Weights of a small transformer language model.
Size: 10 layers, width 768, 6 heads of 128 (2 for keys and values), MLP 3072 squared ReLU, vocabulary 50257, 141M parameters.
Architecture: LayerNorm before each block, learned positions, untied embeddings.
Training: a variant of Adam for these matrices, 1337M tokens, 10201 steps.
Each number is 500 + 25 x the weight over its row's rms, rounded and kept within 0 to 999. Layers, rows and columns count from 0. Numbers have three digits each. The size before them is the row's rms in percent of the matrix's.

# layer 5 MLP down (transposed), 3072x768, rms 0.0237, rows 621-675, columns 512-639
108:551512490516537501500518521483477548471516479529497492516502496460526526525482443481521477444542497510504511538525481505538520448474490455489463482522465531483511546515477551474515466519474483535492546476523528471451485466465494483485494513515497517543469487529537487479532531503471496476517457539485531519569512487508502471514501500491492537490487484484520497483452473491475502486518
109:497482494494516525491496506505478487472504488487504471468488529527483486536489502518506523476484476531494511499486495493552479514543500487531507513497522454520534542529502510465514472488479515511518522505540479497516475494519512486461482509515499502507528518527489516438436499459510510488506517546467491470489507494467529468519497489497517513494526502507538501469483522493496505469524
100:503562500480471526536500542491532497516513469497552488498516549469521485511519478467473495493513502496454551476498492521473514472479523471544504457522501512468535474499444509501506517505496452538531529521480491543493531472522522490514496489504515505506465512488512472496506515512528474480545499529488555482523513498510471500466525504508494541513517489515522523499476525479504502495513
098:451474476529518509492560491483512496460493494488509509542501540537539467482490527492507491517475457496470518532507508510484489477530521499502540476516506503496547549518491467485437472462505478524465512524507518509500463536498546509483542500481481464489455516433494522528509499473500515529506479493526469499490495511497481539498519505508536474495542523463445511482529513487479489497502
109:517483475530499501482547508517511491483506502488538497475434548491497534516493492527530521504483536489444461457472530492506463519530548496541511448529506496490534497545487480487529491499517494541544499537432538565492523512522496502501524493517478499511526529496472477479481470494507540530514503439537505457492465495501501522505525506468526505518490522485493436500511540509520496495495
107:489533520499481452512512523453500526426487513475477492507517490497504486550539501479475499542457513462514520493514486537466528509514504497478529503491532494496493499525494499501495510492528489455520511492493536504551528486498460483501505491517523549519501509550499517578500457490512486525462509468479507486510480529515464526506463497500521455502496486507461489475488474496531528502506
102:491503541498508491494545518491472490516511482466527496502517501494546500493503494525543490495501498485475468492497475487503494531496517488490489490485489465491535515549510492507480471474520497530508515500504512469486471512511492492462553455531480524518443501515486483549515503538483524510484510477478442462529523490447463483501455505505471518525549495466490539494530488515505507480522
090:465560485538497505492493485452489482497482485492519556452489483497501488519556509504454503486513511518456505502469462526520490533485496503503507514498453501508527473515541457520471485467511479520518518532508463502485473482518499493515530497545505515509480486522497502484506519551492463541537448464519503497542475488516546499509475479528475464471542464496522486493484542505503496486528
087:504472516470513515489510504514472482476496465469511487454519488506490472519525458493476516471512509522536487459514480505479434537451503500441518495497495516497489487494497524489497497519511525495525460491458519460497502517524523486503499453494492507478458495504483507452490459524547509492523513532519494504530476500465503445514452482490517496475507489509521511502506495505517485502530
104:524465538475515537508511470519513512483501524525491492508516495530515487515484521457499528520512492478471515483514519504489492497485476464512478503500524478502518489525490528499497527510482534533509514521458477487500470441529461497470498492503504522479530545469502521445537476462511486554476478502494516526477536516435487481528507494513525514519503530521484489479553503525515491467479
091:466514490488481474536514503473463481478511470522475484505492534490464503510452512467469531492520472484491490445486488460537492504504484490484499496500507450512556486512476497525510482500464549471501496497474508492480499459481499479475465511502521464509505492502486496478508527489501485470485517496552499461483492516458498474502504507535516533486519530570495512515500537483505478522525
105:475507477531467496518489495470553493500516488502455547527528509548490424495522495537503485491456461490499494505462514500507490526503454505529523474496491497528520499481502517481489535499515495480513502481472503457511519515531529513469495491506531466504507506480496514536457510539530479517491515479498515503536493507489518494516498497538488458527550520494480514537492515519503457504503
092:491519494501531474512475507515470494485488528525505458477528449549516514503497480501526481494496501472503551471487477484474511469511474453514484534510491478475527500522482487506493521519524503545486503527470500595494500456523506486555503509502502477509521538509505501471502503515490476495480514517513487483540483517488541476538500515488521504518527487519504514499499560489516535524483
119:494498478523539504544439522472503502508507479510542492533511509479507571490468534496516504487500438496506488499492467519484499513485488507503493490513477502530495521526520519481485466475501465502496519476479510480507487506445480513462529485463467474479530513476491547527500523490530533522493499494512505505542469532490478517489533509545503503486481510479426468500509494521546524489512
120:462497539478500482479484527497440495519479468513518490502517470499470516463462488488493496475442481489490479460476484508481521516508525530518481451517467506528521459478462493508517433502491481523475468516539522463497492514466522493507556508461520468506454511480479534528458532539517492517526482488483512486506530492502474508501498503533509535503549498499527505466523453514491434496518
099:490523483511495488485510501512475468471476506512538505558504498504503507453505498464476497463519482500486500487488523492525544477492487501468499501490483498482488499483478497507522528499522494511490520492533461517504549467502501485529508541519537530520467507533492498521529487467465470523536544521463501535455494505529509520497547496499468474487475500496470494519470496490517527514520
100:530561526483517519483501501515487501501520500496539499517506516540496533469478524492519503507475482487511474530480497495531498485502485527484483503467494538515487521528453517450512490466491472477488517547513465482501525529502468509494542548498502495465461512508524527481496484475527525459510538520522470502477534518501497498452554501473469501498483504484471547540525476483531493527519
092:496465501486429528481506511510487508524509495506534513454454486459484487485491516478523486492492459517558502527530516503475509468503482535549482499527488512486489497502472493479507501525523483502541444440495486482495491522501503507513478492485517516504504468473469524506499505500490478505465512507500533536459492513506508506499512470510551489541514523486489473482489539465516498478534
109:501471513536491486469468518488535543482506472488500513493479489482510499501504515497467490520534519518479483479524506511523521473484457510490464513506502531470501510504503471495486504496478460503549517524498522458454564523531514501504497509501510511510527523505514477543545527483466510495453498490539473514533477448504487490523453503456519491510510469491501443502473537522506484478468
085:486500481563464481456524536488518517467529503518525501507538439531527492510562498468496525495488539495465526520507466584474499525482458478492487527494493498512507465509527475480470492510505498510514521498509466504510507518547521502490494512509480499484467501510419512528480491512496507524484505486488430538512473483502512492498478521480462435472532521491507493493513533543471505530501
109:493532440508504465510545513507497470525509538536504511502522464485474564478550518475501508456474508505471532502495498520525479534501493505485481471493535491483533546522509514471504501499485488495491497485458541503495494471512468508518492539495489494499485539510470513450454483493509512488529449489493505504502508487505514496511479516476469491514473570521472553490548518504530507508465
086:515496523475520492390526495498481509512502503550495508491521522520480511526496514508490499491497505502506530517459513462489476531546517474462495453463492515491498540471513538492506487502538489492469491501527514491515497517491475503502514493487521513480520494478456449495465538487529547495498491490496457453518479511477505496509531486502484526499559532491549531528548466498500511492513
108:484522512529498479513507488538488467479497524530478506538515503484452514480526502510448486431469496480505515505498497505483492458511492511483468505492491520493499536491483473532525529468514553517514535495544523455482510549553506513558515486505486473471487494525478477482520484481472496519485491447509527481497531508509535460523488460454495455490483486521509447496507511503488538545499
103:523526470463507494489576526515528515512489520545512499504525514469489552489474458488486530534510495479507488511525481499525495521503486500502459492488469500506526526487489524520470506503479469537453515522505508447489465533505486506525451482487459506488507492470496513491525481524548538476452540484492500495521517472551464489477502517489522467504499475493517491489552486522514477527531
118:476521464504516549487544508474486477493482530522527460486521456528566491494515528483502510562492521488517519502497516521506514438485524482529532483517539517545492504529506495484455498494467465475502491557512482517526523525469513478506555484539528495508516497494517463514502517501466517514490471508494500445522488466469518488467503566515512470532536514507483484497453470504511465519506
083:569527490463524544525508485527484505507493483532514479526537510490500534496491537499513512516508521483500505511495546548497480490481506495516473478500514536454498568506484499479482529459496509512493503498506515469528570491514476499508566528467495460481509487503558479512480527477512506454480498482505483481498550502531467441509500536479525496505483503524517494514549473474557487489489
100:518506541477514504511471494487482491479561503483495464548489520508516490557500505511494543512443483472516495495487517538520527469503516456497546473522504529485482518486478547507512514481476504491497522470532493500506564464504509491493464492526510485475490471500511527498494456498516481508502531472484506506513500497507480494522514486468493524500526506460563522498465489467527477580500
094:487456513451467532506536484517505436488521496486493536504507517517546537506492517513511486482508535505488506531484428524497476513504477519476468508510520519487493478505461468525510514493506472518436484516519522481561532483470505508484500494526495509500483484471506536519489451501503534496470535501486474492501418487526502508541501511475488526481476507482525544484531493468495497520505
100:489545500517512502526501492532491470476534493501524499488497487566542474511528480461502494513523487497527561528504496489476526529467539506493470472495453519475515499504508507540540524499501511498476490480497433489466450456491512503485527489532532514473516533486460435531487515463555456482483513494505513498500468492506518483487466515539499515474527470484520467522524540480521495486491
049:514479485505506537476461476503462491475472520496513470474536492472488491497504504537518507518464497493501481530458498503492506509490479535461507461510465507500460461474499494522498508466456488490537522525492490507530490435494498491539498527471496504471433488509494495456474457485484463445486504491511521494500478459505511497500492489492478510481552495463524547510517541507489497500524
101:477474505532522509493497507496546500495511499462479501529487527482528446494541549505480500491479464475495471516532525489482545503524513524535476502486574507532527531517509519475482494490503481476532534534462495484521475469429499496490516492504535488478509469515489490542484517492515461508521505530514521523512489491505529486475482483502516493491510513513540515454493520529459525482448
101:484517491506486538514498503534528486492490493503515520537496512471534485507539513501493488529478521487525502501507506498449482534463522430521529523483494475473521529540487520513529462546489485552543525510499493517552518489458483495505513525530445493483484539515497496507488498516457503456497450507512474528512493504515532515466498472492473512484482519463512482512461502455510502503461
096:458491498506492476478496499458510488468489477493511524495502501472535490517468485525499467502445495491518486504491491475496497502563483535471541533524482496437475485547512472496486463456515505558490481486546539494544494498491487489446511490496485533486467501513529503515503531538505479551470494487514489511520510511495496548493492508520549517505500522549488482488515487519471473447558
102:458488502487491485501500490484475487500476487497513501516514536514466485492505498508469503509472459472484533497464450488480490488564494507519476522493505499498478468434551516493504529511501491485476499523529503500519497516479481495520489574470500488450512453482505486495517516482475517462519426481497484502501559518534505513487517513516535517523467489491512484445528513494488523490447
101:500494502510469452479466471509468478506523501478484483514506519481503469553489471493424502511511473511525489519489539503496480498541502519490460454501478527504533516470479514486476476479545518527479485538523531492481463496487531508490483485430454482504509453494492502505494466521466480537471477518488525507505512501443468494474505509509529558486552485480458520533531539530522490484466
097:478541514481495493541453480508488489551489467532511527486573499505506510496542443488455520482548480514530529514503533498537543469478506508537527515480490455501473521486556509545516484513487478500482444495453481542488499529555530492507501521533502485481527495516533512509533505497490502477510498538481509513497513480458535504489499495490474464544507528492483503500518498481535517484528
106:491487550559472491501472527519478519496478475524513474475533467547538470509504545451491522505474498502462549513477495519528476469536517510513496494536557484503486527510508501461429501511514487479518521439482508481477485500505523494492500480482491515480474511509496523509493523524464486497529474492498487492491557502466497504473496509476524482491504461521499463502498474480503524494482
109:441488539470514473506481449563518515479499514461488512545512533547482490507520505516498512495526486506501493510509526518510508492545553478510508502472516480518476496482501497492514525495493487513530481522493531488462503482520480498537446451518526524523544512558492516487468472495492495473527507498459461520457548468506500474523528495496498517513565485496465488483505461514495457518452
104:527488498543502520545544460524477481481465521488502501485501434485458478474470480527524507519512493471511483485534557551513488506533493485500506490479510552507504522522503510484532511506532461514449492489509517512528476530495494510481508504453507517495462433534504517503539458476494494496505507470556517481512473499499441528490483514492512522481511518480529503508504508509521533502491
032:533515513531489497505511503485451541462564514486526480473514531493500479509488515492485530554464529497525535471487491490470498487512569496531505487478495481491480475512485522517496536506498491549494498510470481494530509442512493524502510525500487525510507507483512510532474483490522529474503482538509455484541501532501500506455473514497449484490502511510528529494532534526532500503494
095:469487559511459480479483526481448493481450522541534452522521533474517499489482519497500500487467473480494518479499513529486497514481526486503524449474500504519486495448493513521538478488528470508541520512486484526496511503499527514505506486505459546480545465531509499510487482488493460412520505502493544489470509456456530506502496448518496527483446489499496481484488462547461506478494
101:527475496459497527437520474491519468507524494473445570522484481454457533510505488496565478523453532474518479534549534488484487494470489465515468458481502493502533513454509474482527540508499495505517450493469533522472522513494495493541519505520473530511475530521523489511489507553450464500491505577492497529508502487477467539541512476513492504514503494467431518479481473521459486482517
087:508483466511531490501448509500503457488504492512469497478497535494457502496503495469478529473489517534488530492527544483500519502514481519465479523518496448491515505506509490484457495521470527489451531494501493466507479457518489495509482485461494526521539494507488476446519499519494512533526519515478513526459509511508494517515509523490546502502504502476508496536504489495460465464506
032:536514521490474479489555522528506498489462455471508494443555474494464509493494487529506492497523498514515500482468519505521512515495479501534497476510456517530567518502516491483512502537476487492504496477519495504535511510510507528512481483473452439453482502515509533512496493523483534544473567539502515457536494490506490508498516482484480472448507511527452494485486508465529541519543
091:469533507514507522459493461490526465505475498512513465458496480484480521558492516528475503505519492499457475543474532517476534478518502495509478502487493487503499470526495539482527473499457520496501469484519512502498471503480485516510510473549533476510498508483417465520512491521503495542512466527500480467495491498501534474509516504516504464493491517469489473491476468507555525500475
109:499536460456508445494507536496465471499497462490485531471489496495508519500483511511507507516480468500487500531504505476498512511490515540502514542460499475514506492487506493561521539503453487513489550506470528508494482484561550493531508510488469549505510478535532470460517468491507491489501504537495493482503478518501528539475506512538497471526500442529532491479548549493500522446533
097:499512469504496529457489514484506483483551497537522493545512463506483504487545455482465553459506520458478540518493441527476511488487513462505542471470502514498486488533514496497496513511474495529526487494521477518475500509543497514489504488541504514443515494546470479548471514544497509504518470481512488522497455544486525467486480523509486505441512480487515439464511499484502492514498
104:554471467490482531535517535509487434506460478482501491510439518470487550463476442492525503461508509486488483472494485462465508535511520530465498525466481545538510483449498497514521538505485484497504529436519461497490470472487516499494450541486513539524498503514486482489510415492493507503520542451504521521519492547497513521515515534496493498506442498489500498441509472524462472503520
094:483532471489497578480520506503507498527497465543498518529483525514525495497527533499447554508497505483478508508538517497512531512452468481532529499501470471500527495520536467488478537484505505476508494469478496509535487491480522506498457514516462457475482503498494471472469514464552479491491505540509494507546463511535513511444497525514501452562530539477498497502477485498514504478504
104:467463507497500534542563454533511462485497488467545500467503516541479502511506554516496516466505497470465464522489541502526541514510499506448450528498486554481478507520498475491502488468500528501484487463504462533505531510479501499503524509500496448546496483461484544492472493448523515545473526492533482485501499504496476568490535511493451548538493543426550486532486498478511490536499
096:542501532493503479539468487483487501500478520506498515498528499464514516503507495473477534510504533492456537443517508545511488510506503450550481490449503514459525527494562506512490487484525444518473491522509543505496527479467481508502501514500485518505475433498520485484478537529508439454475508491495480489477489484488501469540492511503491496522497506483517510485490520507539497490541
105:476536510483508506466480486474489488503529495459544450574514478527465505509512511483496506509483472498491541505490476506481491509437498468515527482491492521492504487468504522536516472465502483483519544488532465519474538461515531498537529483510467479492496468524514465523530483464465517529570504510466502519500444509500482536481534507501467485495484538449503462484519501520521488576487
089:496466521531488558484507493480463506479506518489499480525502493504493497514548529506505489531489510514489473456504513540474504486494537485526531493455480519481523499479484503490499493485515463491546481515507498497491488476504539514526444522505521512515510475509501471460524567509449517546502518489508511498460500485532472541530476512477514499501516510487503445537438535498503487493512
102:512517476553493535508489515554466496501503466509544533510493490501465471461456465472515499485463488485467508475535504516477442488493503498510455494485492497521520538480556498482476502528505499531497504533489455486503506454506492501497522509492474475510446465505488466465545488500524480509520505468513488512507485462477493520517482505478478481479507515530522517553485535490485481478518
103:524554502479502505521504494484496528514472496496484486505511510475508459499480519481504489523456499512525549498495518483499527489508465547509501495508493509478456492462465512493492509532492507466487519465498486512505527503522504503522473511477480491543491515442537500509501525554468483470500515499523518501490519520520511500530505485482437534538521459495485498500510486494442483533498
# layer 5 MLP up, 3072x768, rms 0.0308, rows 622-675, columns 512-639
106:449491471475510509471522500539524475499483489497508488500483470545510476480513534512504455494480504501532505537501532479457499512465482482521510538493518480498533503506496497499494493516469477500524502481507455510500486506506539457488511490466494495485513481503542508509541532503529481536525474522509507503516521504506511469504470479510497491464465477538512512502443519512484542536496
096:505513520505509501521514449536540496528499511490478502457513473500482497501467473482540496506531462517482487505522478526494507549525495498516502509501461488522471508480517473471496495497496522508507505432444471485456506542475453509514464479495480504486504484542485490475510496476539545498470510477530483508458486499494496515479481508461493435513496501517519460555521523533533555519481
099:513510521489504475566448471547493505510505517516503515471469457512509518481499488480488497455488511476517528485478508479526437527473486469529430502463512481486474505524508511485546499546495506514507475532509437501449524532520470499529493494500482512489503500488471505457481478470501514521491540497497495472492516492538532429487475496490494552480503453519525487507461508494553503487489
107:501501546539498526478511501519489519535507531504481526435522505532529513470508558482493473498517474524476487497540498471495516542507468549508447511451474509512510506463468513520505485504559541519551532492530472480478474546470488483469489458453484536462487478521525549497501525531501509507531516505513519500469482540507529564481531466497516562476508470465498502465514506471478516539497
111:480498505470515511487489498481499480495498510492512486485469522536550482453442516488522517492520492516538491511534480518507464516497475503489500482530450496496526506487528536495515487507475499501500499479548483522538465539505479494535503479499526534467536488490504480447470457489487508472483487481529472514484494512498532521522431481516465510521477469536551502516508478473550489516498
100:517534507488482488458499477502529541508455527561505473502466470478475510505499515525507519526559466550491544528504508555470484531476465506494469525477521468514483468467460515506519530527501493472513503485479504508455508552504494502531486504493499511518522499498451510460493503469518516517523467513509535556524479452513537489518509494474491513509497502509504473508492499499496490525505
088:481487494486515484549500472477523541466464513488461515492492478532515478480505500502530506507468474480489528499514472532472475519461503490524542506516550482478493493502465491525523499514524450479480473495486439525442520488534499534535480518472528470470520536510552510507522501505527537482489462494481508531493430532472497492465499511490557512548472517502494500490515515499471491515475
091:490523433502536524490485495497494470488481501485502535519490469504533521490490536521503495516494498509528497500492502502517500493509496491510528459468496457490484501492524481485481491515476490486490550512535485486471498468539509464501517544478501473510510552530512480570485545498493497471506452477495493481457521497515455511506504516535478479496478511521478503529482488508444477523502
104:499576507533470492522457471449485497491496445471506443499508502495504480456499478517531449503486538508480495491524493508530446490545524527502495543517476470530507502495545504485545478490493521504469562536546489495477504486503521505557494507507524466470503474468501503487509506472470512524479493454482488483475527466500500430486543491502522481502547454511509478513462512524516455485518
087:481491475508545515543485499505497462501506503492506486504508508463492516474513520555488423517513513504483510511575500499508492459469521502507476473472497453502509539516476533489525483513542477505476534514543508503453499508520574471507508533494525499533537523515505443536526456544489509494485484428468528520533499511497490498470490508508468497520533480495519490513478506473519496496464
105:518511520478503543505481505492493488491471510489542461504520480523475520485432524464457543526464470502518502509537480521469511492495498522494509508505546528515532512499471497544484466503513489488514487514536532507481522520531489506511484504495490491521482486510462532494500502520469498483515469478460495512463499519456526436503484473481546560468503502490498552531514501479490488530485
090:495525519493500477513467494440480492459477493479479507509452548495483515504469497477465480480513481480545502507487503493521489484513492521523529485522438527480523500502509459500485488504488540497499510475542506458555507515480502479500508524506486495506450448453466491488523519522455544478498492461483495510475470543502440430449494522490488494498479523479510527530478478511502490494525
119:484513506465547481566502518469493502519470474506495458507531504539436496522495499488504477510524489511507487510463454503470512513500514534499489522507529496494483484486505527507522519499500483539480500507479449515478513539490490470551495472527511490477534488471510492492565525480491531483467495494469491475527510487490498501488549485504504503517506509479591522470495529494501536498493
108:509494532439495490479490494489477482501529498510492526490480506494527499529520504511497542476484482503504533483509523494525471535503504544489496516516536470495488498525512508449497511497502466510509516498454486487523487574486509465476500525471511515494491561518479574466489555528473545450531517502530498514498500525525514482483500490514468507485504509499463483514493471519543546470498
095:475484507508491486536503498486539536504524517466480515449518481523511502530479508522481493478535489497460494482471483504544452516521471485494483467522480521488561454513510472479455491508475506497473494544480513526497511495534482503494528522491470456481508524479567519485497493517534537522508505509498476503494530513466535515517487506515527518503486476520526560516491524516535491508518
100:491495512501555496498492516504500531505510474512513515556473505540504504475501514509504531478524500518513507536509460483474478509476541461474500524515530491498485526485474526445505516519492511499541539449522475459473482546494477530503506465488538447478498487496475500488489514502454528479506494516474511487506493523522505515490486502498498496475505520522552574475461490495494499467506
091:512516482483534492503477498504508514509507497506471516537500514537463451490486475476463500464513507496490508463471466513475467486536534483449481520516531506458501495494487479494486517496507512477495506509513494474465480479517488535520517489500529508481509510527534484509511502465506555523487508461495427499542517506453516532494491502511501544480468455547508545522519490481483488489492
103:473524515518524500498520547519471482523501539514475484502514503485474505505489541511480507534456479500533483481503564566477484504487522537537495514507493511521490497475459503503501451507532493536501507480470494487508486522490464500519474492487532456499537472519501492484484550533468465508574480490555600498513469499524483503463552474501489522505462545493522492469528516522474516502503
083:501481496489493513527468467478509521467466537461491541463483494515486482501462521510516504543475478533530468460528480533505480483468495493492511482516480523480491513468453513487506530507485470461478467487524518506474516488512517518510481506475458473519484491503539527484485508504516505537511520462484580467488494493495514465512495510474592472535502473519493478512509528473473478509509
101:548525499507543517480472493506478536505515547477467496470512520469513507476522504512520518490532473522503536498530502502470530510490527497474493473500474493444426537481502518458480511515461461509531510500493528424486506516472504509521509511491478492470509456525537501464451542499494523496502511502501513512498525482484494527473517454496491492526458510502510519455509477524474509457497
091:496512486508483509521516521544474505492504456496511465545477456480487462470549505523512544525468501483495508519512493488517523466481473490478477490468466497496481526496466477535511510442460481505477524506502511492455512493467513491503503490470581492484489496538532528545509501521469473499505478458519537485517533469505462514491439523492510479519470458494487456462487563469478496538488
104:477494475469520501514531504492517494453464538525487495492485451500531504449475492519469489438558484511502483505516492492492516523460489507482503524528522519492494515451488510489486514501533481482546515493522512424532468509499541523521553494516482483464442489548520545470510527551504522472510477536472535497538482549510515466520506467533504473538517487480495512515488496460505520501568
102:514509532515500519528489539496478513506527484517523516495484439475501490505499515507512483495484501541502483470483498507496508515522515532511535501542534529482479474470515531432486466478534519450508463539513482486551484515466487525495501546485513505494484501470522441487497472529494515502536508505490486509463471492525542490483539489528503533499523521489483501510533476485462502474486
116:511493501495504488470482474505551486509480524499474500492495488516512523506495488550484471519511530498487509486503541510511495472497513498502431513524489499501495528492429496453485455548509490552523520515505483499504485494503502493471515485479507476483517500525509482510485483522480474495537446533520506470550512525452502526496515508494532457515492504511481463492539472539499500488527
088:519490550512472470484508545505475497506508487463496534478472498496503513502489499495473492498511465514502482520500498508486488509482498525505514521470483532490435501474565512540517486480521547491517502455490448511500488521431488521490512444527478528468490513467505585459490503533465516508525495543444483523518498483498526491478488480507476528499500497489482487543454465507443513479522
093:478505524489493523517522493501563544514482538481461478452481514543491480491501490485514503495557476506522496501492473498494486532452509499491501489487456491501547504455460490507511464509517470472501509493492494509479500480529498474517478466462483517485532490500545464499512524481497499497547438479438473507520497483496525536477489496499517465492520483516547526489485488488514484481527
089:485503503518570546501481472463536468491536535508474501487500477470530460499481465488490518509498530534483494532533526531475512490515516487487532483502506489477485506486466525517514538464467507489474524472498498494520525466527510485481495458487485508468486504558494519525494579519511500518453487485510533500479531491495464503528488508547515452505535512497490511502513534491512482478489
092:501505523533495498510469524455508487487473474464520433478536536463520477498497516493476487503531481543471484529501518524535505482530492509475531540541497480505479524512514479484468480485471450493511498523517528484566513533492495501485455557471503463489513514494530524477500481514484521502541517474477515538510504510485532491525528500494503487435485530514468527490463471484494504491524
069:449469533486520450494463487535526529493540505512481518487508495521500476468480452530521502512506472513533502503538468514517450526433491507470506528483506489489493545481511497481489482499545495512505527538488479469503541485524538491491493486472488490471509474492525538516505475516508568509555449492478537490476476530475508510440511508493501504516465505535501517489480472501470579515489
099:486504497522512488498456495475491480503469491506504489459500525556477475522514488526495464524509511487506544491480505502483470509490532511509476480513505519478469510439455493506473520523528475519487499485540509470517453500472522472483505439490499552518460496456485566514511501530493486466491521493525516485500516488470496489481450519485489513518455497511534519495564479451501480491519
096:483528500499514505548450488477470487496578549504550511490501454487482480487449514507500463480441489513503500509560480495469465495533556479521480508526479514484480483455495513470476508489482542565500527528504510496468500496467523490483508496477520475520510491496499492471507497518467498503543483467507495521532479495481500470502455472495522489540477483477477467476528503486530510497466
094:471471494519539505482470486477485512559491510547506500447489497482504505508491511524486491490518486554508517478556494498496459513518557444509511506518532563509495507477487467486481526533505468515487474525525526500474507500491513516499509481470520469508450514505540490513436510503546584482515481475512515492493521526553520462482442454512507498490487475491490475532470504507504546529497
101:484555478489534525493445497451501479507515479519486503517506499522483474473498467521554519502523511488513475522496522552471507513521587498434502484508497513464473514488530538468512523494480531527475505499529520496487482480516520461482521523526508473511496485529536454470500500449530510504482491531481535537478509501439501505495480537530506478502466486512519498530506485498512535496524
100:526485525503488499488503468504460473487516515558501505511511483513515503521506495508492548479495509500502505498459472520470479499457490451455579507555452527481471515488511509485491499468480460477534528451504483503466521491512484502484484507530456515482495527481508504513507496471545507507546525498504524464505501484551594471492488470503482505469481456448517448473527493497495495502541
093:483504506513529529500476547488507501473468483460494487481500465537499540528463547534506492461509525482517483496507538487516505504479541459495513505493502532494546526470482532500471522454495504506475526498486537457519509477491499478493506510474472467521493430478489514529473526528486466513520468487522466510465498512522479488496509451501460494491433466507549517535475491471511484483511
102:496538497477563521536472515459508508513547524526497469463500516538496494494469485523497469448525478486474514481481525485495507471507509516513507462494487525457467476499486492491528458462505495482517540580484487527514523498476488487525541526456518481500510523472527482507485501482489522458527464499475525500491494533539539481486525519511457460489457462506539521502461464530565515520474
106:483480494478501494494517504522508537503485511534487507488482499513529476484507486502492503476504527506540502542500519499502496509514467466476495499486493496499510515481473471482479497546483506528524513466512515503520478481510517482495527497469510478481451487486505521506490519518470568477490519508464537476524469519535483503482496500549495490561498487505473498520515498520496541498547
104:501521540499506498513484534452510477476507495518491492482471522460527509507479529503484526503507492499467491484504507466453467503460516480463495481514516504482470497503546493468505510470491513456552544499523522471492486500515521507499499461565467499498493507501508485489479509506489538467544439487466489557497506462438509524495515501542496479511519510505436496475533488518457469552482
061:466519490477497482516463489503505521542493510519445505501479506554487500483469490495494530471463515552467502508488523507532451506474542524513496471513495511446514531497526513497511508487572503508457468471550489475474484509503521479500532462508505511465490483505505524465484498529504549508541474468482557520521518509466520523497521488530501488532464484482525528489517479473534579464511
100:495500472444509531506526523533554532484529472440477516502492487575445512441523520499479500505468532512454494505505543478529464506480478489490491524504517494488524511488450506531502565465445484529512534500494453461468476493486482496493520513512477497520476473462520548492490467495518489526511511500514537488526486510515493534472478459507528541526491475526510538499452486468518471502507
101:501505512509554502486488473466516507523496477526475535476523500456437506505437483477522494455483444498473538478459515559514501540496517513507550524468487494478524488505503520518476523441500474508482481525528502498520505503444487475479485454489518509492491494490543505468500530500508525507513504507526525566509505502511564481459457491492499507537443518493504489491495455495523510504544
091:514530511495499495486527495499539554502535526517488536531527444504530452538528454510493468533536465531537490515488476521478488506499491463520530482510466518492495470489498459504550496468514455481517491457514499514457453528475519481504499523499448486524487494484505509574529521497500498481466467503503520489565494472467499509476506519508455500459521470507487457473503518462503514545542
059:491524486484537487468468485505486493487453523517487509500467538519513496500457522513502514525530482480508530461528524514533490500482514473484556497476496527473500521475527516536491502501497514501480475505515479473508501535476513466484487489478479546460502504487482527535503499490504496505483480480452494511467495504494525513504493521550479490495503537503453537493524508512497508514560
086:459526476498508514545469502493480504496474477519529472488514544494488476491493481482459511525491508568529501494544530481468483485476502478510537488469516493475501522434448483513516508513527494488455497532512495487502475539519549489513501491460478530493493487541492523546513486504520481470480468502506486473471521487509459527466518521525486573509467501463521519498520454496487523487539
099:486477509440489546500516491502560503467498512495502528512534485526553546500477483473490510503529513513495498487465511477541494524499493491500521497497496509467536549464516469508521505471507478452500507467478482491490496477497506470501506529507475527486476487528529497500480495553492479533491480481493522504521508508502500495497528502572478539523537511494489542459462472501522510484558
093:514467537481533507543487492474480527455471539475498508461486522507485505539471519501531476505498451522529460454474476541503436493444511455515510515558513569460523522474472514504534510522490479447533508473495490504470527480531493496496481469483506493519494522507533543514457532528508508478496501493480527517496477512479529512493465491470546521510485485514501498482475504512468514482532
108:506530521511559485453465519492534497453505530477484490475528503509492486513498523537498490538480502529488463571495501539505509479505512479506554493571512497504527474537490491475470464506521494524474476526497527465502481540516514480467509449475482467506521508493477515534486529512541502503488426512470477456495530525493488513476488542490497498465533542539523505520532495508492532483486
102:475510496496540489539487490400441489531537507502487449483516473512526489512527547496536480489512527495494523513475486507483488505486517484465448495541515538465466506509451542526514486495502551490485478467549538486536463487491500484492527465492529512497511515503454504528482485496461508475515489487480497506441521490486524515493481494485509524504472470500508549501553470540491504488484
099:519507501501499518440467486532534503501466532508476488478480507513515492490496483531501497471535501482528488542459504504516506486491501478518512503475476493530588466517488491493493480508496498497486516508478446489499519583525495501535487518469525491490495503456500501488454483467515520471540496505486514529499459481506497493463508466498504508443497465522535506524486480493526518526549
100:537515496482513533445508530508474488488550490504471521461522467567530518509513532460521466492527489486490471527501505492530504510519531496521486475498510483502501496498470484497482534487486490521518581480529439505511479536438515494509529443494480529495527474505510515493473503478479528530500495497486511468547501503492538511499491513500475528488476482507522513512514489458480484479477
098:494492533476510504516523540472545526483479528454458486445513503499497549502441552542492485502551489512480487534490495542527490503520487535514496504534506546514468467463499505529486491502514480486526510514511554483494482490506476485477477496515474506526500483456475498523493506513481500527461515522454526490501521539461482478506521541491473476498540494531493565483529480519510498451488
088:493485503500517448508482513455524498510499535534468511495500503494471506451437470462503506452547539535509483479519484514535476519496491491540491477511512499487440559458555485480471482469511510529486501506460530420474515494481507494483493493500464501508478490480512479479507504522496530497487491478459504453505493540455476461418554509489533476522517494499492495494536476522487484482510
105:497512527473498466522517456463528499519449508500443499504513487502530512530540502507526491513525464494497509507472485485480525523473475488488546483540486514464459516523452550516532513479501484450497493496556505530519521539481491506493484513524529499456549516507502540495456488486489514521510480537497527563505503525477511424481499515514504495492524531472492486462533448542526512512487
100:527472526458532521466501460492531515568525544505487484446469486528492471485481506445511522526529518530550528502563482504468455505478512488556467492486486486503531486492504489528507505498540490531525518533462468509500519518464466496464480502468519518511495444527571523517469493471531507505518518492501549500545499452473494551515497485502508507504537488457467509522459487508500497511540